config.toml
n_layer = 14
d_model = 160
n_head = 5
n_kv_head = 5
head_dim = 32
d_mlp = 960
vocab_size = 735
activation = "tanh_gelu"
norm = "layernorm"
norm_place = "pre"
norm_eps = 1e-05
positions = "learned"
qk_norm = false
attn_scale = 0.177
bias = "qkv"
tie_embeddings = true
parallel_block = false
init = "uniform"
init_std_qkv = 0.0546
init_std_o = 0.0
init_std_up = 0.0546
init_std_down = 0.0
optimizer = "soap_variant"
lr = 0.00523
lr_mult_o = 0.99
beta1 = 0.95
beta2 = 0.95
lr_head = 0.0111
warmup_steps = 200
schedule = "wsd"
decay_fraction = 0.685
decay_shape = "sqrt"
final_lr_fraction = 0.1
batch_tokens = 65536
seq_len = 512
doc_mask = true
train_tokens = 219500000
steps = 3350
dataset = "wikipedia_en"
Each number is 128 + 32 x the weight over its row's rms, rounded and kept within 0 to 255. Layers, rows and columns count from 0. The size above them is the row's rms in percent of the matrix's.

# layer 6 attention key, 160x160, rms 0.176, rows 115-127, columns 80-159
size [109 105 100 102 105  89 104 104 111 102 102  93 108]
[[123 182 143 176  51 136 141 154  62 148 157 153 137 191 115  72 177 122 171 154 117 175 133 144  94 169 182 107 110 175 137 178  68 150  92 126  61 108 107  71 134 149 154 145 140 108 118 107 140 138 160  50 151 153 159 183 137 181  89 113 135 156  62 120  56 145  90 160 132 122  70 114 128 149  43  87 120 117 132 157]
 [127 169 169 143  79 148  93 144 126  17 147 129  84 173 182 158 151 186 134 104 139  97 110 170 113  81 162  93 115  94  97  91 205 155 125 116 154 179 175 101 118 140 121 174  91  78  80 164 108 124  92 128 115  72 174 143 114 147 143  74 193 135 156  94 114 126 124 163 133 101  94 170 124 190 110 137 130 126 114 125]
 [174 122 156  81  56 151  66 105 129  93  92 166 106 137 136 137 169 194 147 174  77 118 146 135 160 176 126 128 124  85  78 129 114 132 138  94 132 144 169 172  82 146 116 133 144 162  91  99 123 154 133 116 139 107 136  98 213 110  98 136 176 135 109 147 133  90 127 140 147 139  73  88 136 177  69 168 185 119 128 114]
 [157  53 177 125 107 186 124 120 132  45 147 163 158 143 195 140 145 132 117 139 156 159 103 149 156 150 198  58 142 160 113 173 143 153 129 157 168  79 170 154 115 140  94 134  53 134 157  88 122 103 151  83 177  88 138 137 154 127 142  61 134 139 125 134 114  83 153 122  72 122 139 104 122 134 146 118 142 104  55  78]
 [131 112 134 136  63  90 130 113 213 107 126 160  79 109 182 144 177 131 133 125 163 115 123 189  84 118 139  86 134 122 170  89 170 162 124  97 189 170  61 144 121 149 134 134 117 130 190 115 138  75  67 123 144 121 116 150 178 129 136  97 145 120 136 159 130 131 158 140 109 149 107 162 112 168 129  97  82 148 149 126]
 [ 92 166 103 136 204 149 128 155 170 172 122  93 161 178  93 148  77 118  99 141 105 152 129  74 143  72 125 122 132 183 170 122 141 128 107 124  72 123 182 156 107  77 143 139 138 139 113 127 129 116 130 119 138 151 144 133 149 136 122  91 123 146 125 144  94 121 124 118 162 109 225 111 148 146 145 158 138 182 152 232]
 [108 108 134 165 171 195 153 130 143 157 190 164 120 167 115  83 115 118 106 159 112 109 144 120 155 103 122 114  65 132 177 102 132  88 129 147 122  99 120 158 180  99 124 132 201 136  80 123 153 121 139 159 180  69 133  95  86 124 132 124 100  90  78 188  90  83 144  69 131 107 197 134 136 170 209 167 152 107 146 143]
 [156 163 105 190  63 185 146 122 131  92 152 174 121 121  66 138 199 104 167 184 133 130  83 121 178 183 155  90  82 118 108 194  63 125 158 147 120 155  96 140 125  95 140 116 128 189 139  99 138 115 138 111  86 151 130 157 140  73 130 121  95 140  39 180 105 123 168 149 175 179  92 101  95 115 138 128 159 124 185 124]
 [ 69 131 128 131 127 113 134 123 100 180 150 156 188 150  42  71  90 134 198 143 125 116 219  83 155 111 151 145 122 133  88 139  71 103 148 152  89 113  93  88 138 121 117 160 101 172 127 137 159 155 108 102 171 158 126  83 101 187 112 164 175 122 120 160 151  97 101 176 106 113 100 122 162 131  60 140  89 115 115 105]
 [ 78 181  97 130 143 141  95 148 117  95 125  88 112  89  76  78 168  89 112 119 173 116 164 124 143 150 144 125 143 140 148 144 147 108 140 189 157 126 129 193 167 130 155 110 145 114 221 121 158 132  60 122 161 124  73 104 127 102  86 163 125  97 150 137 154 144 133  95 133 114  94 135 119 102 102 157 144 141 165 140]
 [175 146 183 134  61  52 115 100 114  93 151 157 137 167 135 107 169  88  95 108 152 153  99 157 111 165 157 136 115 133 132  98 133 108  68 169 124  77 137 126 142 139 165 156 173  92 121  83 160 119  74 113 156 125 171 145 143 108 154 122 216  95 123 194  99 102 154 130 151 105 135  79 157 175 112 111 129 160 130 127]
 [103 143 127 168 249 178 126 146 109 127 121  79 155 154  74 133 118 155 155 141 102  98 136 142 138 122 107 114 116 136 190 144  92  73 131 151  98 156 139 154 172 101 156 105 177 107 125 153 106 141 132 121 156  98 121  87 174 110  99 156  56  95 110 105 115  81 126 161 154 164 181 118 170 135 155 141 159 119 109 125]
 [ 72 116 112 129 122  68 102 114 152 197 102  91 122  87 162 106  85 149 126 112 180 121 198 100 179 121 119 122 147 141 106  78  62 111 193 126 123  92 106 134 163  95 155 118 130 165 111 100 119 122 135 117 109 152 125 174  74  94 106 129 155  76 134  96 132 191 110  99 154 122 181  91  67  98 148 155  76 164 101 126]]
# layer 6 attention query, 160x160, rms 0.19, rows 116-127, columns 80-159
size [108 102 107 101 107 103 100 105  97  97  98 103]
[[ 75 120 115 145 158 130  86 135 143  80 138 162 153 159 139 105 111  64 129 155 138 103 135 148  93 148 162 150 174 109 158 167 200 112 127 179 128 120 173  85 142 114 108 168 136 156 140 145 120 183 116 107 139 105 184 160  90 213  68 142 120 123 128  85 127  99  96 102  66 195 143 134 126 162  78 109 187  46 108 124]
 [133 148 147 107 109 133 155 163  84 122 118 139  92 103 113 133 148 131 181 166  98 155 193  80 134 136 179 112 106 161 134  99 115 100 122 117 131 138 130 135  90 162 129 103  78 180 157 112 165 102 164 129 119  85 218  84  83 110  61 171 136 129  71 124 163 133  71 113 174 105 123 129 127 173 113 155 151 102 146  92]
 [159 106 155 114  95 151 148 108 137  89 130  49 123 103  89 152 148 126 153 155 127 174  90 156 124  17 187 125  95 172 108 136 105  73 192  79 173 150  76 140 107  85 114 145 120 151  97  59 146 130  94 129 123 145  72 147 130 168 140 133 120 126  99 145 104  99 161 125  78 140 122 107 109  89 119 178 165 160 135 203]
 [ 99 183 100 137  96  80 132 209 184 168 120  89 145 164 143 125 148  93 135 160 141 138 139  99 149 102 187 141 142 126 122  89 148 180  76 164 162 136 133 137 136  90  57  89 160 147  55  89 129 100 139 136  70 102  99  99 130 159  87 104 176  64 121 157 100 123  99 119 109 139 139  98 155 122 176 192  68 160 196 156]
 [ 80  64  77 178 133 130 103 119 143 150 195 172 155  98 193  68 127 186 155 120  66 172  75  94 114 138  71  93 133 121 154  90 178 103 111 114 141 155 183 135  69 116 157 182 101 170 128 112 142 151  83 133 115  89 101 157 120 165 107 128  81 103 182 142 142  76 147 100 141 116 152 109 128 113 143 149 175 129 129 161]
 [168 122 129 123 106 167  69 141 137 134 164 148 149 145 132 149 132 163 171 173  87  95  94 108  94 110  89 116  63 164  78 159 119 149 153 132 112 116 135 172 136 188 106  88  94 123 166 164  99 116 104 104 206 151 148 117  91 143 204 136 103 159 165 144 167  52 147 159  82 135 120 109 162 117 141 118 116  80 118 188]
 [110 143 126 164  87 107 134 158 119 131 126 120 144 130 127  97 189 188 105 178 113 117  97 162 166 186 137 159 122 131 102 137 146 144 138 119 128  93  77 180  96 117 175 121 134 133 126 136 136 202 151 132 118 151 159 101 160  39 117 143 110 154 173 135 122  86  97 118 162  93  80 100 127 146 123 147 112 101 164 161]
 [159 108 169 115 165 111 132 143  91 168 140 133 158 128 126 121 211  56 157 142 142  87 139 149  74  78 128  40  91 102 121  94 119 146 142 140 166 148 136 160 125  66  89 116 128 142 108 145 119 127 154 100 126 131 157 122  88 107 139 115 125 148 139 145 146 100  70 175 115 146 115 128 210  77 128 108 156 172 111 143]
 [124 147 170 150 117 164 110 194  97 174  97  74 127 182 165 109 150 143 129  74 129  97 134 108 142 147 104 157 127 189 110 101 129 151  57 125 187 127 124 175 121  86 122 104 167 106 106 176 109 143 141 147 116 144 116 146  90  47 143 134 139 201 118  82  91 112 144 179 194 106 111  69 145 185 144 116 101 130 168 164]
 [145 122 164 136  82 106 177 138 100  98 172 153 132 109 131 124 144 105 120 133  89 124 119 138 156 135 131 152 120 148  80 101 129  95  99 177  94  95 102 182 128 171 120 182  91 141  91 109 100 133 131 103 139 101 147 186 153 121 135 115 125 123 162  90 133  99 114 163 159  99 121  96 159 116 166 113 200  71 138 155]
 [127 101 118 132 128 182 104 136 185 115 187 120 129  55 104 149 169 116 137 122 117 185  73 125  99 135 113 151  85 156 124 159 154 118 127  56 133 145 160 124 170  97 148 141 154 143 104 148 139 124 124 158 144 143 174 103 144  99 130  81 169 112 108  84 132 156 125  72 142 134 126 178  74 153 100 140 151 123 116 142]
 [ 91 174 105 105 154 142 121 113 126 161  88 169 124 129  82  87  80 101 102 140 126 157  92 161 121 144  89 148 142 207 108 151  92 136  63 127 113 121  94 122 135 156 115 194 169  75  82 117 135 134 129 145 135 103  97 139 125 151 186 125 150 164 117  99 120 137 123 128 181 140 101 162  57 130 202 106 146  82 124 163]]
# layer 6 attention value, 160x160, rms 0.176, rows 96-125, columns 80-159
size [104 106  96 103  98  98 101 104 101 103  94  94  97  97  92 102  98 107  96  95  89  96 101  93 100 102  98  99  93 104]
[[127 176 133 203 179 111 157 136 154 110  80  92 101  93 120 165 154 255 139 146 167 152 111  48 132 112 179 129 129 123 179 128 137  91 162 154 194  85  97 129  93 150 113 121  71 119 126 122 122 112 129 132 153  91 150 141 116 136 123 122 129 115 165 102  65 128 149 136 123 135 147 133 152 152 136 116 132 147 150  85]
 [126 105 115 104 114 140 156 128 118 189 117 166 134 119 173 108 190 125  98  89 106 157 122 125 189  78 194 122  66 149 144 118 132 134 148 157 137 119  89 153 143  69 108 142 212 116  79  84 157  83 134 132  96 103 146 106 135 115 125 163 142  93 104 181 129 125 122 131  99 127  84 115 133 131 146 152 211 185 121 118]
 [ 86 154 156  93 136  70 108 173 201 110 127 108 114 106 137 184 173  67 129 163  97 105  92  90 168 156  96 133 123 123 138 103 179 143 176 112  98 136 161  96 139 152 166  72 115 121 128 109 134  68  86  51 106 131 117 156 171 120 103 146 138  89 103 149 158 110 100 133 109 174 140 159 170  75 144 173 120 147  90 115]
 [142 190 116  90 149  60 160 114 116 109  34  83 142  90 152 129 159 150 140 153 100 106 111 144 143 133 103 188 191 101 137 156 139 137 115 158 103  78 174  90 126 136  80 144 108 118 203 133 108 134 126 112 157 182 100 126 106 200 121  83 139 115 164  96  83 138  95 136  66 122 132 126 145 140 140 131 203 110  86 175]
 [124  62 102 160  98 147 100  91 120 162 158 166 111 164 110 135 133  76 121  68  94 128 107 172 130  54  81  93  95  70 113 112 140 108 124 167  95 168 108 142 182  87 143 119 149 162 126 159 137 117 129  84 151  92 137 134 161  38 170 132 122 141 126 174 118 115 123 176 165 117 198  77  98 142 112 187 104 112 121 158]
 [179 149  88  77  95  88 153  92 134 116 138 101 158 112 124 163 153 142 122 134 161 124 117  96 146  72 164 155 123 140 168 141 149 102  78  79  94  75 145  90 129 105 148 134 147 203  95 107 164 144 162 113 123 108 143 106 119 166 149 108 115  66 143  92  87 122 149 155  46 116 136 155 105 144  60 186  91 147 154 119]
 [161 133  79 186  97 150  92 154  90 130 122 167 140 114 118 122 120 123  70 110 137 150 108  98 125 110  53 180 181 158 151 176 114 213 115 149  43 110 160 118  84 140 117  99 149 150 104 124 162  96 115 114  97  65 188 112 100 138 110 127 177 147 142  93 174 123 171  68  68 129 151 149 102  70 149 106 167 104 124 139]
 [164 123 172 112  90 144 106 107  87  26 182 168 164 142 125  88 109 179 147  90 191 120 213  68  89 125 171  84 146  62 161 156 135 136 159 147 148  97  84 168 131  80  96 162  95  88  83 113 159  91 140 165 149 126 153 107 124 109  93 124 130 159 116 135 134 133 126 128 155 109  99 130  90 132 148 158 148 129 127 179]
 [194 118  99 175  53  74 118 100 108 138 148  91 114 154 100 130 126 132 149  81 120 133 124 114 120 115 119 139 124  99  95 114 170 115  86  79  87 123  81 117 189 144  39  88 152  97 130  79 131  88 100 122 208 133  80 111 184 115 155 123  81 163 192 153 101 100 100 148 169 122 135 143 167 116 120 157 116 131 144 132]
 [133 123 115  74 152 101  71 134  69 155 116 102 125  68 143 137 108 134 148 122  83 120 107 181 162 170 165 124 106 126 142  86 137  78  96 109 130 105 161 137 169 138 138 138  90 124 188 189 178 113 179 123 137 130 142 115  75 115 110 159 130 191  93 113  96 174 171 160  85 153 184 161  85 110 111  61  85 159 165 202]
 [110 106 108 106 124 130 132 177 113 139  96 176 109  44 133  99 149 129 199 145 113  91 176 181 115 144 115 142 115 170 178 175 161 145 110 112 174 131 115  97 118 123 162 182 121  79 177 130  92 118 141 165 143 107 116 117  41 164 192 192 199  99 131 121 145  67 149 146 138 118 134 131 116  62 115 142 180  87 128 129]
 [130 154 123  34 167 139 162 107 126 154  96  95 114 116 168 127 105 143 155 146  96 131  93 138 115 178 147 174 182 100 150 144 136 181  83 130  78  51 141  92 126 127 160  92 107 163 201 155  80 164  85 101 109 142 132  93 140 137 105 117 102 174 158 123  91  96 147 124 131 144 121 134 100 146 121  59 130  79  98 147]
 [128 170  91  89  85 120 139 126  49 138 167 124 168  63 116 105 115 133 180 135 105 142 141 104  58 200  81 124 164 143 127 166 138 144  82  68 132 154 193 169 131 146  86 130 113 153 102 176 199 100 157 166 185  80  73  95 140 143 129  49 116 175 128 145 132 159 187 154 119 154 161 134 116 199 115 126 127  73 112 151]
 [152 181 133 143  98 131 165  91 142 147 167 118 134 170 124 108 137 137 116 125  93 126 126 136 119 121 115 136 116  84  78 172 129 125  96 102 104 120 135 142 131 160 145 153 158 147 159 137 125  87 151 151 142  86 105 187 174 151 144  93 121 135 185 102  93 108  72 147  74 109 145  87 104 102  96 123 179 149 155 136]
 [147 157 194 114 153  46 105 162 140  61 143 113 110  93 116 123 172 102 167 136 134 101 167 148 132 139 133  94  67 120 122 123 129 147 164 120 101 118 134 154 114 176 174 116 161  99 129 180 100 129  73  97 102 198 145 144 145 164 128 144 163 163 113 119 162 168 107 104 158 137 103 121 152  70 125 102  87 133 108 153]
 [144 173 186 117 115 107 163 136 100 138  91 147 140 188 114 119  66 155 132 140 122 123 128  95 121 182 105  95 138 148 140 143 169 152  81  97  33 125 137 102 133 119  93 123 135  99 142 129 106 175 131  75  94  38 134 231 153 142 129 109  89  91 165 164 125 138 146 116 122 109 106 145 122 129 158 152 119  57  73 138]
 [ 46  82  91 148  93 126  95  99 143 134 171 175 129  99 112 151  84  94 111 104 147 113 136 143 113 152 143  94  45 109 123  80 125 131 141  94 124 182 103 155 149  72 140 142  95  33  91 133 138 132 134 100 101 142 123 138 140 127 144 153 157 140 125 160 141 122  75 124 136 163 147 134 116 150 153 156 114 184 131  74]
 [174 140 124 107 125 116 130 145 114 122  87 101 166 105 111 116 116 173 145 161 171 105 181 121 153 150  93 164 120 119 142  56 141 148 161  75  73 127  85 132 170 147  98 155 133 172  95 113 118  78 175 103 130 102  81 131  87 107 155 163 111  67 164  68 137 108 129  83 149 152 110 133 114 127 140 190 132 128  80 142]
 [175 122 147 163 146 119  71  80 156  80 156 108 122 121 135 147 119 136 115  90  97 141 128 123 122 138 101 162 142 145 148 144 143 131 130 145 124 130  94 122 171  99 173 151 160 108 164 108 164 133 210 105  70 163 110 111 102 131 137 147  87 109 122 157 137 137 117 114 142 114 119 138 155 143  61 172  93 110 105  80]
 [156 119 161 142 103 209 110 123  22  88 112 154 135 115 177 138 139  95 139 105 124 128 124 153 171  88 104  98  98 116 138  83 132  98 104 180 165 127 126 148  94 117  73 173 176  71 117 138 156 113 111 112 139 114 144 115  98 134 124 230 101 105  99  92 174 115 158  82 144 143 153 160 181 167 127 108  98 159 117 144]
 [103  86 122 152  73 158 106 147  77 144 146 141 201  71 115 155  64 133 114 106 156 130 111 110 146  95 128 130 120 111 139 183 168 184  80 134 136 148  96 146 148 131 131 143  99 156  71  95 144 138 145 129 110 106 133 167  59 116 147 185 151 138 121  79 133 126 147  80  99 181 108 131  99 147 187 142 108 181 179 151]
 [ 86 108 130 182 149 133 178 164 140 114 112  81 117 131 167 152  88 147  66 112 172 137 153  86 166 160 193 138 139 118 160  95 119 112 162 142 134 157 162 110 148 170 131 113  96 130  54 103  68 130 152 128 117 111 139 179 129 162 101 141 130 120 108 129  90 131  84 127 165 141 146 128  74  87 159  94  92 127 158  88]
 [149 127 167 126 130 142 152 121 146  92 139  72 159  93 124  89  79 174 102 158 107 159 134 128 132 166  98 147 151 119 154  89 187 113 148 130  89  71  99  97 162 210  89 120 149 119 166 112 155 144 151 134 145 118  98 133 168 143 103  91  99  84 161 112  54 113 100 142 176 134 149 117 101 197 133  98 137 142 134 172]
 [122  96 133 148 156 121 151 120  91 136 119 124 132 137 135 150 113 142 161 168  93 151  96 164 106 165 179  79  78  59 105 154 171 110  48 111 188 106 136 185 180 130 139 166  86  87 137 134 159  98 131  98 115 135 111 178 179 174 119  91 141 141 112 146  90 146  92 111 112 142 129  80 150 153  73 157  63 155 143  90]
 [ 91 129 111 149 170 126 133 106  68 169 131 150 153 148 117  92 147  74 157 190 136 147 100 112 133 131 177 149  93 108 107 130 171 173 110 109 120 120 161 148 150 160 139 160  70  41  83 106 129 133 139 154 141 133 192 182  42 125  90 105 145 170 179 135 125 146 122  82 148  76 156  93 119 150 123 144 125  47  93 117]
 [110 159 148  93 169 141  99 197 146 167 103  69 102  19 133  87 145 128 158 148 131 144  93 153 153  94  95 113 148  94  88 136 122 140 117 105 115 138 165 125 131 174  66 140 146 150 147 106 132 157  89 136 120 141  91  83 159 121 118 169 124 104  82 151 161  93 181 126  76 129 182 105 128 144 137 113 138 143 143 142]
 [144 129 186 164 100 122 185  73 122 152 124 111 101  83 114 182 142  52  89 135 106  65 176 127 120 156 105 158 134 123 147  96 154 104 168  84 150 149 121 126 133 124  51 122 174 134 144 135 144 176 108 125 145 121  83  92 108 188 127 143 109  72 114  89 116 123 111 135 142 194 107 141 159  70  54 138 125 147 135 135]
 [ 91 119 202 145 119 103 158 133 135 178 190  70  92 195 136  99 153 133 108 155 128 175 135 138  64 195 181 144 115  86  99 130 131  89 110 132 121 168 125 165 185 147  87  51 135  50 183 156 109  83 117 166 166 110 142 162 146 144 129  60  92 135 103 132  76 105  94 118 100 133 183 201 127  96  82 126 125  68 163 110]
 [152 116  65 131 119 156 135 164 114 145 180 126 130 131 124 162 167 134 151 102 157 156  95  67  95  76 134 131 100 123 184 124  89  68 147  84  84 178 123 152  92 172 127 133 114  61  44  80 121 162 114  84 102 119 135 131  85 166 126 195 140 133 112 145 147 111  80  72 156 133 144 116 159 119 185 137 187 160 194 126]
 [113 143 105 112 119  90 152 110  66 128 130  64 141 148 188 112 149 141 134 109  88  98  86 208 131 163 175 152 128 124 201 167 147 102 131 146 141  67 112 120 144 147  74 132 162 162 103 129 111  92  89  92 127 103  65 128 153 102 112 136 155 134  98 127  97  96  68 106  98 127 178 153 140 145 126  91 117 144 126 152]]
# layer 6 attention output (transposed), 160x160, rms 0.153, rows 96-125, columns 80-159
size [ 91 100  90  98 100 100  94 104  99 103  86  86  90 101  86  89  96 101  88  96  84  87 100  93  99  91  95  89  98  92]
[[126 108 151 137 153 171 172 124  96 144 142 193 150 157 111  82  72  83 188 146 104 143 143 154 155 120 114 103 121 166 131 131  98 127  61 121  28 143 159 102 104 145  61 193 161 156 147 101 176 131 114  39 129 137 104 147 125  62 162 162 155 146 153 156 139 132 102 128 169 158  59 115 135 113  98 115  81 137 105 128]
 [119 106 119  93 136 126 135  90 142  96 125 165  84 162  76 106  69 110 131 210 188 127 130 103 117 153  76 103 133 110 150 125 210 138 141 106 160 138 176  78  99 119 140 114 170  68 134 211 142 109 165 106 152 118 118 106 107 137 126 112 146 133 142 157 128 123 158  75 135 123 140 137 122  74 120 174  93 104 105  84]
 [109 123 134 129 126 130 124  98  52 120 141 157 109  79  82  77  99 126 140 156 223 134 131  92  94 102 115 129  98 174  77 189  83  69 132 109 129 140 134 165 151  82 121 133 146 161 121 138 102 165 149 139 168 120 110 205 128 130  76 123 115  97 107 150  97 134 130  72 136  47 136 160 185 158 112  76 147 186 139 142]
 [127 122 134 114 150 111 109 136 131 123 189 133 184 177 122 114 149  77 148  55  93 100 158 162  87 136 100 147 157 147  66 151 144 127 108  81  92  98 101 154 105 178 149 180 107 115  98 134 128 119 127 157 124 115 175 106  64 106 109 156 150  96 125 157 116 127 129 140 140 134 140 138 117  84 123 148  69 141 127 131]
 [ 80 168 105 148 120  90  92 139  99 153 140 108 144 104 132 169 135 162  92 204 157  59 132 171 111 202 140 134 104 128 136 187 143 152 140 136 170 143 137  84 126 103 180  99 148 136 163 118  57 173 166 179 108 123 134  88 120 176  95 104 148 119  95 110 107 125 148 105 123 133  88 114 144 103 157 117 129 127 194 127]
 [145 117 127 127 125  67 154 142 132 128 126 135  81 101 135 140 128 144 129 145 112 113  82 106 103 118 116 125 135 143  87 153  53  85 189 180 120 148 131 123  94 190 133 134 107  93 136 137  95 115  69  69 141 145 100 119  95 105 123  93  80 185  90 234 129  63 109  70 135 150 129  93 140 141 148  90 125 113 170 124]
 [132 122 160 108 110 139 159 166 129  69 186 127 112 154 176 103 111 122 122 123 113 162 104 129 143 123 178 124 158 137  78 130 167  66 150 156 157 127  74 164  88  83 112 155  97  96 182 161 109 157  83 156 153 210  70 131 136  84 144 169 110 171 178 113 108  92  74 189 119  93 135  64 107 141  78 176 131 114 134 133]
 [123 150 117 139 142 157 155 124 142 152  84 124  93 124 157  95  83 124 102 199 104 136 117 131 114  63  91 147 144 109 134  99 182  92 129 155  91 124 170 107 231 115 150 117  67 128  97 131 155 128 144 116 128 135 107 135  99 145 135 184 150 154  99  56 130 110 133 134 101 190 182  67 162 117  84 109 113 145  81 115]
 [ 76 147 135 104 132 156 131 144 112  89 129 111 110  96  97 157 123 179 158 188 129 127 158 124 174  84 135 131 151 146  96 161 131 152 147 128 126 118 177 127  46 143 177 131 108 104 184 140 143 161 131 159  83 148 152 119 157 143  94 102 134 139  90 109  86 197 134 129 148 146 165  83  99 143 108 133 138 140  98  91]
 [ 99 124 142 159 127 129 171 158 126 141 161  94 103 139 114 121 155 155 161  94 132 162 160 130 168 135 133 133  94 137 113 139  67 177 162 156  95 128 132 163  64 106 116 158 158 153  81  51  95 158 139 116 100  81 121 138 112 171  96  47  94 151 162 205  82 115  86 138 152  78 117 124  95 132 139 134 150 173  88  97]
 [ 99 103 125 139 173 131 128  99 122  82 149  94 132 159 147 126 146  81 123 153 120 206 123 144 145 140  63 173 142 121 173 140 117 108 139 118 145 109 126 204 121 134  89  77 116 114  59 180 164 104 111 141 134 158 152 133 200 108  88  84 128 163 159 114 107 139 111 206  58  89 111  97 131 203 135 113  33 133 121 124]
 [135 108 137 147  66 125 122 157 156 112 129 122 174 147  56 113 155 112 129 101 151 134 149 159  71 135 128 136 146 140 120 125 158 117 183 115 184 144 175 184 107 147 156 120 130 198 114 129 108 113 175  70 117 126 143 122 176 133 119 161 163 108 123 138  78  94 157 135 117 108 148 165 130  64  66 100 174 168 135 122]
 [144 145  97 120 171 127 127 169 156 108 108  98 146 117 137 149  62 111 100 133 126 114 131 119 189  80 159 137  95 130  85 111 125  82 116 122 173  94 139 158 143 136 131 161 114 105 151 121  93 148 111 150  72 183 189  96 128 106 112 179 141  98 161 147  61  76 132 176 150 125 133 166 117 118 197 109 128 105 195  57]
 [ 94  93 121 153 159  69 107 139  33 165 110  95 149 130 126 102 150 103 141 164 157  90 183 151 162 109 121 138 148 174 131 145 185  94 139 130 132 183 138 163 104 126 146 147 128 106  95 160 147  98 124 126  84 118 161  94 139 126 172 184 111 101 111 138  95  97 149 100 153 113 138 164 113 129 167 139 182 157 142  80]
 [152 140 139 140 156 190 110 119 134 151  88 147 133 135  95 163 125 106 163 103 150 152  76  92  84  82 122 165 179 144 117 117 108 166 191  82 158 131 140  35 181 140 102  99  89  91 105 112 114 114 154 189 135  95 121 169 101 136 124 117 108  81 142 152 100  73  85 189 116  99 139 157 144 103  67 163 134 185 123 102]
 [ 94 101 117 143 120 128 116 132 158  90 166 155 171  52 128 156 133 133  98  91 114 188 113 122 189 116 125 118 136 125 132 135 153 115 143 146 158 125 129 137 109 103 152 184 100 153 172 156 122  84  92 108 141 139 148  67 186  96 184 114 100 160  91  46  97 162 164 108 121 140 157 137 160  91  82  88  91 148  80 127]
 [197 202 142 126 190 137 107 145 138 147  46 154 128 103 134 133 156 138  67 147  91 186 132 110 201 131 178 132  85 159 166 177 186  62 160 192 141 102 174 122  85  92 131  97 143 171 130  90 126 155  92 150 164  65 146 127 142 137 127 142  91  92 106 140  86 119 151 122 142 133 156 122 158 143 138 102  73  94 142 155]
 [147 104 139  89 143 160  85 119 151  91 144 111  88 160 181 146 118  69 107 127 186 134 128 157  85  73 136 169 165 156 163 125  99 165 113 102 170 151 149 130 121 115 160 102 131 139 113  57 146 125  89  56 150 133  58 142 130 106 130  90 167 152 118  87  76  95 113 145 135 157 130 130 157 125 112  82 118 169 138 135]
 [ 79 118 139 152  95 144  97 160 181 142  88  75 132 147 129 157 160 140 152 186 114 141 155 112 100  39 174 128 118  78 133  83 139 110 113  79 109 113 111 174  65 154  50 139 143  87  98 159  75 144  89  99 167 101 101  93 127 167 170 110 151 107  96 146 137 137 151 153 163 101 166 130 107 156 151  96 127 163 155 153]
 [106 161 116  89 207  83  99 170 117 101 198  96 131  48 119 149  76 121 135 168 168  97 138 107 157 138 136  79 105 136 142 111 127 109 153 125 129 135 111 112 136 113 138 108 123 147 134  56 149 129 106 181  56 134  67  86 103 163 137  28 118 122 159  95 116 130 165 168 111  86 156 127 168  67 162 143 128 124 163 119]
 [121 138 113 136 166 166 110 106  93 108  74  51  98 113 167 105 178 114  66 143 146 162 115  83 129 148 192 120  97  79 141 137 176  94 126  97 158 145 137 126 112 119 130 145 158  88 184 145 186 133  96 112 122 116 110 127 107 132 110 122  83 126 129 167 151 154 123 154 151  79  71 102 105  96 154 130 119 151 106  87]
 [103 113 144 133 136 172 145 117  91 175 173 126 121 186 112  69 175 143 122 123 144  79 146 163 154 132 134 115  38 139  73 120  63 147 134 102 184 150 143 100 165  83 108 133 170 160 139 205 155 139 101 114 153 110 167 116  56  97 111  87  93 161 131 124 145  92  90 134 121 163 114 127  99 123 118 219 125  96 119 165]
 [ 92 110 131 107 104 143 177 220 182 130 106 103  98 135 114 169 158  95  71 112 108 101 117 118 100  78 116 117 155 131 117 148 100 163 130 125 125 154 188 111 155 112  98 157 145 139  90 131 101  90 147  96  46 159 120  78 114 111 101 127  98 138  79 147 125 175 142 150 165 183  87 150 182 119 125 171 163 122  83 105]
 [186 134 124 152 120 153 148 125 132 173  94 125 117 111 170  93 125 136  97 135  90 126 130 131 158 126 118 161  84 127 122 122 129 149 167  87  71 171 114  94  66 133  73 163  75 138 129 139 134 126 163 122  89  77 109 142 156 133 149  86  69  84 108 111 131  97 102  70  79 105 156 208 118  95 166 136 141 165 111 134]
 [109  87 133 155 122 138 147 133 107  19 143  94 120  75 139 132 131 164 146  18 148 115 146 140 180 219 141 127 125 119 115 189 109 115 148 118 135 139 138 107 117 101  69 177 152 160 135 133 108 130 157 118 146 125 111  95 148 133 131 154 125 106 132 149 117 129 133 197  32 156 136 161  92 104 161 101  72 129 113  86]
 [124 163 111  84 140 149 121  91  83 108 107 146  86 189  93 155  90 114 132 106 160 131 185 107 106 211 147  95 102 165 145  91 126 143 101 156 133 126 135 202 129  65 102 130  80  70  74 118 126 148 119 140 148 100 145 167 104 119 151 147 136 124 103 112  36 108 128 180 171 130  30 166 179  69 165 106 129 109  56  95]
 [ 97 145 131 116  73 129  95 190 117  72  79 151 107 175 121  60 167 191 159 176 133 154  62  65 110 122 132 102  60 125 125 138 172 129  79 150 109  99 138 136 184 163 165 133 116  91 136  95 175  87 123 125 161 136  70  99 164  72 123 122 140 126 111 124 120 135 114 140 126  67 113 132 114 166 173 155 140  92 133  80]
 [102 128 104 132 186 208 136 155 100  86 103 152 174 113 140 136 120 145 139 135 106  89  88 164 163 139 128 198  98 111 113 101 205 177 156 129  87 115 109 144 143 146  99 249 139 124  95 105  58 104 123 110 130  93 142 114 100 163 138 117 131 121 123 161 166 131 165 133 113 109  55 114  67 127  95 190 157 175  88 113]
 [ 85 182 110 133 100 142 117  99 135 153  95 130 104 142 172 119 111 109 141 117 142 142 116 220 131 117  99 128 150 174 104 155 138  94 118 153 135 153 177  86 158 122  98  84 183 135 122 202 152 115  78 189 113 136 174 177  85 152 177  93 157 157 110 162 140 157 141 139 135 157 116 121 132 103 107 117 152 107 120  71]
 [196  91 164  92 137 173 109 117 169 108 118 135  85 168  86 150 127 166 128 207 178  75 151  63 158 125 134 107 142 174 125  88 131 158  77 162 105 123 182 100 100 161 133 126 143 130  79 141 131 185 122 147 128 150 133 114 134 171 109 131 150 135 151 160 151 113 132  84 103 144 143 139  62  85  60 106 132 170 102  97]]